{"norm_eps": 1e-05, "bias": "all", "tie_word_embeddings": true, "warmup_steps": 200, "max_steps": 7941}
Each number is 128 + 24 x the weight over its row's rms, rounded and kept within 0 to 255. Layers, rows and columns count from 0. The size above them is the row's rms in percent of the matrix's.

# layer 9 MLP down (transposed), 512x128, rms 0.0675, rows 179-203, columns 0-63
size [ 95  89 107 105  99  84  99 106 102  98 110  98 109 101 104 107 106 108  99  96 107  87  89  98  92]
[[122 182 107  92 113 100 145 126 111 122 144 110 106 103 122 151 144 170 172 124 128 106 158  97 143 133 106 138 114 134 130 123 134 131 161 159  51 127 140 143 142 120 104 195 182 151  74 120 136 131  90 129 121 116 167 131 117 134 157 153 132 137 160 145]
 [156 117 122  98 127 122 143 136 148 130 105 125 110 129 126 124 127  83 118 132 130 113 164 108 174 151 110 132 123 125 144 136 111 133 114 122 126 145 125 125 182 155 151 152 132 129 129 129 152 137  90 169  96 149  96 173 125  88 124 116 111 130 131 112]
 [148 147 138 118 138  98 107 105 104  96 135 123 140 104 131 134 141  93 113 120 110 116 110  88 158 115 112 161 136 117 164 124 135 118  81  92 157 141  84 107 112 136  87 157 112 113 108 155 189 119 104 170 118 122 157 183 144 106 125 140  98 118 146 134]
 [ 60 122  96 122 140 135 138 130 146 105 147 140 124 140 140 143 117  91 112 126  95 190 146 155 128 127 106  84 132 135 174 140 119 106 127 175 129 137 122 120 161 112 126 111 170 149 106 154  96 104 136 125 168  92 100 125 126 112 156 129 123 168 165 136]
 [133 100  88 120 126 135 134 136 123  69 108  90 170 151 160 139 101 161  92 156 119 175  67 124 125 156 127 116 137 123 127 161 112 133 102 156 111 152 108 144 137 138 120 110 128 144 126  99 136 108 148  98 168  79 103 148 126 140  99 123 105 141 122 137]
 [128 112 142 125 124 114 115 108 158 109 160 131 142 165 124  86 127  96 141 113 138 133 168 118 153 134 123 136 104 128 160 121 169 191 119 134 129 146  85 157  95 151 136 144 123 141 174 143 130 103 153 102 128  97 136 127 144 149  74 132 125 164 142  82]
 [103 149 126 174 103 122 157 135 159  42 134 109 136 112 144 133 164  92 106 134 128 123 173 149 155 122 156 130 122 144 156 120 110 137 126  97 107 137 147  87 121 163 119 181 132 132 106 126 135  98 166 117 161 107  88  96 143 105 115 155 145 146  99 163]
 [130  72 137 131 108 135 125 104 168 130 162 164 117 106 102 108 114 111 176 116 124  96 108  98 166 146 138 140 113 124 131 152 101 107 166 164 119 117 126  89 137 125 150 172 151 101 106 110 139 104 116  81 134 132 152 136  88  72 142 128 152  77 148 109]
 [142 118 112 122 107 101 109 133 147 113 153 154 107 165 131 180 122 147 169 127 125 128 108 121  90 118  91  84 104 164 131 123 110 137 107 137 124 133  83 138 116 133 124 146 134 105 156 128 144 113 147 102 134 151 180 172 145  98  59 150 119 146  69 158]
 [158 141 130 114 121 115  90 114 120 111 148 164 175 135 152 123 112 130 172 123 156 100 113 123 129 100 133 117 154 117 144 104  83 112 158 132 157 157  94 112 127 154  86 115 133 119 180 163 120 103 141 105 164 167 163 104 122 118 136 133 140 142 130 147]
 [ 78 161 181 132 149  91 178 131 138 145 137 150 132 141 144 183 100 140 117 136 112 175 101 104 113  63 104 129 147 141 129 146 111 129 140 141 101 110 128 137 106 151 117 148 116 151 131 129 123  88 148  97 142 128 143 110  96 120 117 155  84 128 125 118]
 [106 119 105 109 179  83 124 144 131 109 128 143 166 126 170 127 104 111 121 149 169 132 128 139 129 152  96 107 113  96 104 114 115 162 107 155 114 147 131 136 113 127 141 154 135 104 148 148  88 101 117 135 149 101 197 105 149  89  97 121 127 142 139 105]
 [147 129 134 135 108 129 154 149 154  76 141 157 112 161 111 123 174 143  86 141 108 141 130 147 127 173  76 183 103 139 103 134 150 155 148 129 117 127 124 126 115 173 129 144 172  96 108 153 136  78 172  77 159 130 117 166 127 176 112  82 103 152 124 120]
 [125 167 128 151 129 113 115  95 139  87  99 141 189 148 143 140 161 122 100 117 119 117  83 147 124 139 159 150 147 127 125 180  97 115 148 100 124 141 162 134 169 150 114 123 110 108  92  89 106 156 122 169 120  59 106 141 146 158 123 111 109 131 122 122]
 [131 172 124 139 138 179 118 173 111 142 138 139 148 123 117 124 156 110 121 141 130 133 118  97 137 135 103 146 162  92 142 112 118 118 133 142  99 103  98 121 150 111  95 149 124 111 104 115 124 122 154  91 146 157  91 102 149  89 119 124 159 115 143 184]
 [142  88 206 144 119 165  88  98  91 110 137 108 143 139 126 149 128 175 127 101 173 106 121 127 118 148 149 102 155 137 111 140 124 149 143 111  95 107 168 139 150 149 135  84 108  95 133 137 170 111 119 111 112 120 149 115  50 169 104 146 142 127 110 121]
 [147 139 126 164  96 129 135 142 142 166 138 117 100 157 118 103  97 142 133 156 125 131 136 149 112 129 184 156 115 171 153 126 115 104 133 104 165 166  88 118 123 179 121 132 117 130 117 149 124 123 118 123 143  77 148 111 117 101 124 179 123 128 148  78]
 [122 156 115 126 186 163 132 129 162 119  67 133 151 153 125 166 122 137 124 132 139 101 111 107 143 124  93 122 115 123 143 157  83 191 134 114  96  95 141 159 130  71 103 125 112 111 100 117 143  83  80 147 130  96 155 144 136 138 136 139 123 132 181 140]
 [105 156 134 148 156 128  99 159  75 168 133 129 110 107 116 116 108  79 115 134 158 121 131 128 137 141 122 110 128 149 150 151 129 139 111 136 129 151 108 120 132 130 101 141 173 104 107 111 124  60 148 145 116 157 174 129 114 111 142  81 155 171 118  99]
 [166 134  80 113 109 129 143 144 137 111 160 120 151 177 138 100 111 145 117 134 109 115 135 110 199  92 115 108 134 127 132 119 104 177  81 156 164 127 142 119 116  79 169 142 161 148 191 104  85 123  92 145 121 101 133 110 144 109 129 118 126 141 117 138]
 [125  88 128 124 127 123 134 129 133 122 141 115 171 113 135 147 128 162 169 105 102 148 117 144 128 106 143 125  96 156 110 123 109 132 143 135 156  92 128 137 136 117 122 159 108 116 116 120 122 115 121 105 147 197 158 108 145 122 128  89 107 116 110 119]
 [147 129 135  90 110 124 134 127 132 127 108 131 142 196  82 126 121 129 113 140 131 117 150 141 104 121 134 140 138 112 106  83 115 130 136 138 116 127 117 100 210 159 129 140 105 108 100 121 135 113 118 164  99  81 124 145 160 105  96 172 127  78 122 127]
 [139 118 132 164 130 110  52 135  96 143 120 146 147 189 107 133 146 131 149  96 114  99 168 129 145 115 176 119 164  96 131 144 153 164 103 149  97 160  79  96 139 125 123  91 148 152 112 120 139 162 128 109 136 145 116 148 145 142 170 108 162 126 134 105]
 [ 92 161 118 102 143 136 157 113 155 100 103 131 146 140  89 131 118 110  86 108 114 135 107 122 116 132 134 104 125 132  88 112  95 103 102  94 128 175 113 126 115 129 114 131 106 106 151  83 150 169 157 132 130 111 119  97 129  88 138 146 163 197 169  93]
 [140 136 107 117 126 110 121 167  94  93  91 131 125  97 154 195 139 124 152 146 116  76 163 115 128 183 104 117 129 110 127 100 104 142  95 146 139 140 114 161 121 137 191 153 150 132 158 142 152 102 115 131 119 141 120 125 105 122 101 137 139 113 107 119]]
# layer 9 MLP up, 512x128, rms 0.166, rows 180-203, columns 0-63
size [ 96 100  98  98  96 103 108  98 100 102  98 109  98 101 102 106 109  97  96 102  95  95  96  97]
[[133 122 151  92 114 104 145 132 130  92 148 126 150 128 159 137 124 140 147 147 162 169 136 154  82  79 138 113 135 140 127 135 142 160 176 190 135 115 164 165  99 110  98 104 119 158 109 141 102 105 172  96 126 100 126 127  94 160 143 123 125  97 146 135]
 [154 155 119 113 139 125 119 139 147  93 127 157 148 146 129 109 129 119 135 117 126  99 119 124 131 134 168  93 120 143  86 139 189 112 120 140 101 111  94  96  86 132 118 142 180 110 105 114 124 105 138 116 113 115 143 139 113 155 120 115 128 121 141 132]
 [ 92 109 119 107 109 149 125 151 119 133 143 118 113 119 161 171 106 108 172 156 142 155 156 137 128 104 130 106 155 105 113 106 139 101 110  76  83  83 111 124  79 103  72 110 154 125 171 131 157 141 105 123 132 138 123 126 124 143 126 147 122 118  82  76]
 [152 127 157 121 116 146 142 100 122 127 109 168  69 138  92 117 108 128 152  82 167 155 118 127 124 132 113  59 149 158 128 144 114 156 140 117 123 131 227 122 111 138  95 118 120 127 137 107 120 145 136 119 149 183 145 118 186 112 136 152  85 113 160 123]
 [156 131 146 141 113 138 106 144 128 121 114 123 159 142 120 150 113 118 146 133 119 162 122 206 146  94 174 105 132  99 120 108 102  74 110 100 148 123 149  76 137 115 113 135 155 105  89 130 165 125 158 170 152 124  85 115  97 157 170 129 125 116 151 179]
 [160 164 143 121 105  99  84 142 144 147 130 120 142 138 120  95 121 138 162 142 112 114  93 148  93 100 144 154 117 144 117 150 127 150 125 136 121 132 108 127 121 119  93 106 115 113 178 110 163 132 144 146 119 128 131 149 132 106 147  62 135 169 131 108]
 [143 106 141 123 159 123 143 120 151 124 127  93 127 164 147 120  90 147 149 126 112 112 131 109 122  86 153 112 167 126 147 139 129  94 127 125 112 175 134 126 112 118 155  99 105 141 132  86  99 164 142  98 138 120 145 135 132 138  60 123 127 122 121  92]
 [147 139 132 148 105 122 142 134 119 159  98 129  99 178 105  85 148 139  84 123 146  92 126 108 110 147 199 126 131 114 158 171 149 137 142 130 155 123 126 135 145 139 143 123 127 125  97 119 151 106 182 183 145  99 122 126 101 145 156 105 135 148 133 149]
 [140 148 152 162 159 103  99 100 114 140 134 128 119 170  97 137 127 140 106 121 149 154 149 136 138 193 143 152  91 116 139 131 111 162 141 151 102 127 143  90 129  93 175 141 169 149 127 104 149 108 101 153 136  72 114 125 154 170 151 129  81 122 117 128]
 [119 135  88 153 101 161 163 165 151 157 137 118 141 136  85 116 114 120 117  94 102 116 153 147 133  91 105 117 121 141 136 130 149  94  99 147 149 150 144 143  98 105 120 130 162 116 159 143 156  86 122 132 149 164 126 137 136 128 125 121  94 119 134 154]
 [119 136 136 135 130 163 129 120 133 149 118  98 147 108 101 134 178 170 129 139 106 173 165 135 126 130 131 165 166 129 139 171 165  94 142 106  95 116 118  82  96  99 127 121 117 117  94 152 128 143 112 141 116 153 110 144 113 160 110 159 116  92  99 171]
 [126 140 126  68 138 154 133 119  94 101 111 140 106 149 131 148 113 144  98 148  80 105 152 134 134  89 120 118 135 105 122 102 125  98 111 123 129 109 161 112 115 119 140 126  90 167 173 115 167 131 158 106 162 117 119 116 176 136 108 116 148 125 137 153]
 [150 122 123 155  95 147 116 163 130 161  88 147 146 105 157 158  92 111 132 112 107 138 150 115 129 178 128 153 159 145  93 190 149 138 104  95 114 134  93 122 122 119 119 134 126 138 146 162 121 147 146 119 107 168  84  88 124 146 174 133 110 143 142 119]
 [110 119 125 132 137 119 122 132 158 172  91  89 108 149 123 132 119 138 137 120 156 136 117 133 113 102 165 112 169 124 114 121 154 118 143 126 105 152 176 124  97  94 146  92 168 146 169 163 117 124 121 107  87 104 140 135 117 136 135 125 137 162 111 127]
 [133 156 161 114 115 131 119 108 106 182 119 141 156 150  78 161 124 112 125 134 110 146 138 140 101 121 116 114  85 163  86 118 158 143 140 136 167 125 108  73  54 135 108 137 172 123  80 140 102 151 171 134 130 106 135 102 186 133 125 109 123 105 111  77]
 [146 113 167 158 133 133  91 161 110 104  74 122 149 118 116 111  91  95 144 157  95 134 159 105 150 114 147 118 135 132 148 101 119 135 113 132  81 172 109 155 125 120 147 168 123 129 115 115 122 134 104 118 141 129  70 162 112 155 158  97 131 133 102 181]
 [152 134 120 118 155 105 132 119 136 133 144 103 137 124 124 137 130 127 152 171 137 141 162 139 137 144 153 128 128  96 146  51 129 114 126 192 116 154 119 120 127 120 100 129 135 138 105 116 122 133 117 157 149 160 108  97  90 131 116 146 106 118  78 153]
 [129 122 108 127 120 112 170  99  83 119 125 114 133 122 122  89 146 107 130 135 147 183 149 138 140 122 132 169 148 126  76 143 158 109 140  98 159 114 131 153 142  91 157 128 128 139 130 133 120 136 104  85  87 115  71 128 190 146  95 148 130  77 149 152]
 [ 91 144 133 143 133 127  99 117 138 102 110 105 137 141 124 145 162 118  68 120 124 138 169 117 159 178 119 148 140 157 119 132 148 147 153 148 134 105 114 110 124 140  47  98 109 127 113 177 125 139 143 128 167 164 140 131  83 135 136 100 151 109  96 171]
 [118 111 144 136  82 172 104 148 115 144 153  73 141 134  92 165 139 164 112 131 130 158 132 100  86 158 149 146 152 154  80 125 155 143 108 138 155 163 113 140  82 115 154 117 134 165 113 135 131 141  85 129 140  94 166 140 100 111 108 112  79 125 116 152]
 [ 93 127 141 137 130 134 133 115 110 129 110 129 116 147 138 164 127 102 150 141 150 123 131  98 152 131 151 111 173  75 133 144 134 124  94  98 150 136 134 164 145 108 123 148 116  98 106  99 112 190 148 107 122 143  78  95  84 149 129 146 100 135 114 139]
 [ 91  87 165 107 142 139 176 112 116 129 128 102  95  93 140  83 130 133 112 144 171 126 115 126 118 114  62 128  81 113 111 128 153 124 165 117 134 127 151 149 120 142 124 171 121 127 142 161 142  93 122  90 124 150  98 163 110 168  80 141 151 138 105 132]
 [172 148 154 143 120 115 148 110 104 183  79 111 127 126 174 153 136 115 102 150 124 154 137 160 121 107 140 119 133 118 181  96 147 151 141 200 109  68 102 168 149 118 159  98 159 152 183 120 137  98 116 129 108 122 117 106 120 151 156 135 151 111 120 159]
 [ 91 161 111 184 126 120 121 147 128 119 171 106 132 103 135 148  99 107 157 124 115 167 110 121 133  90 134 129 128 193 130 133 140 152 144 111  86 132 120 136 113 120  80 108 138 165 106  97 158 205 142 105 140 123 163 119 156 151 153  92 137 134 146 144]]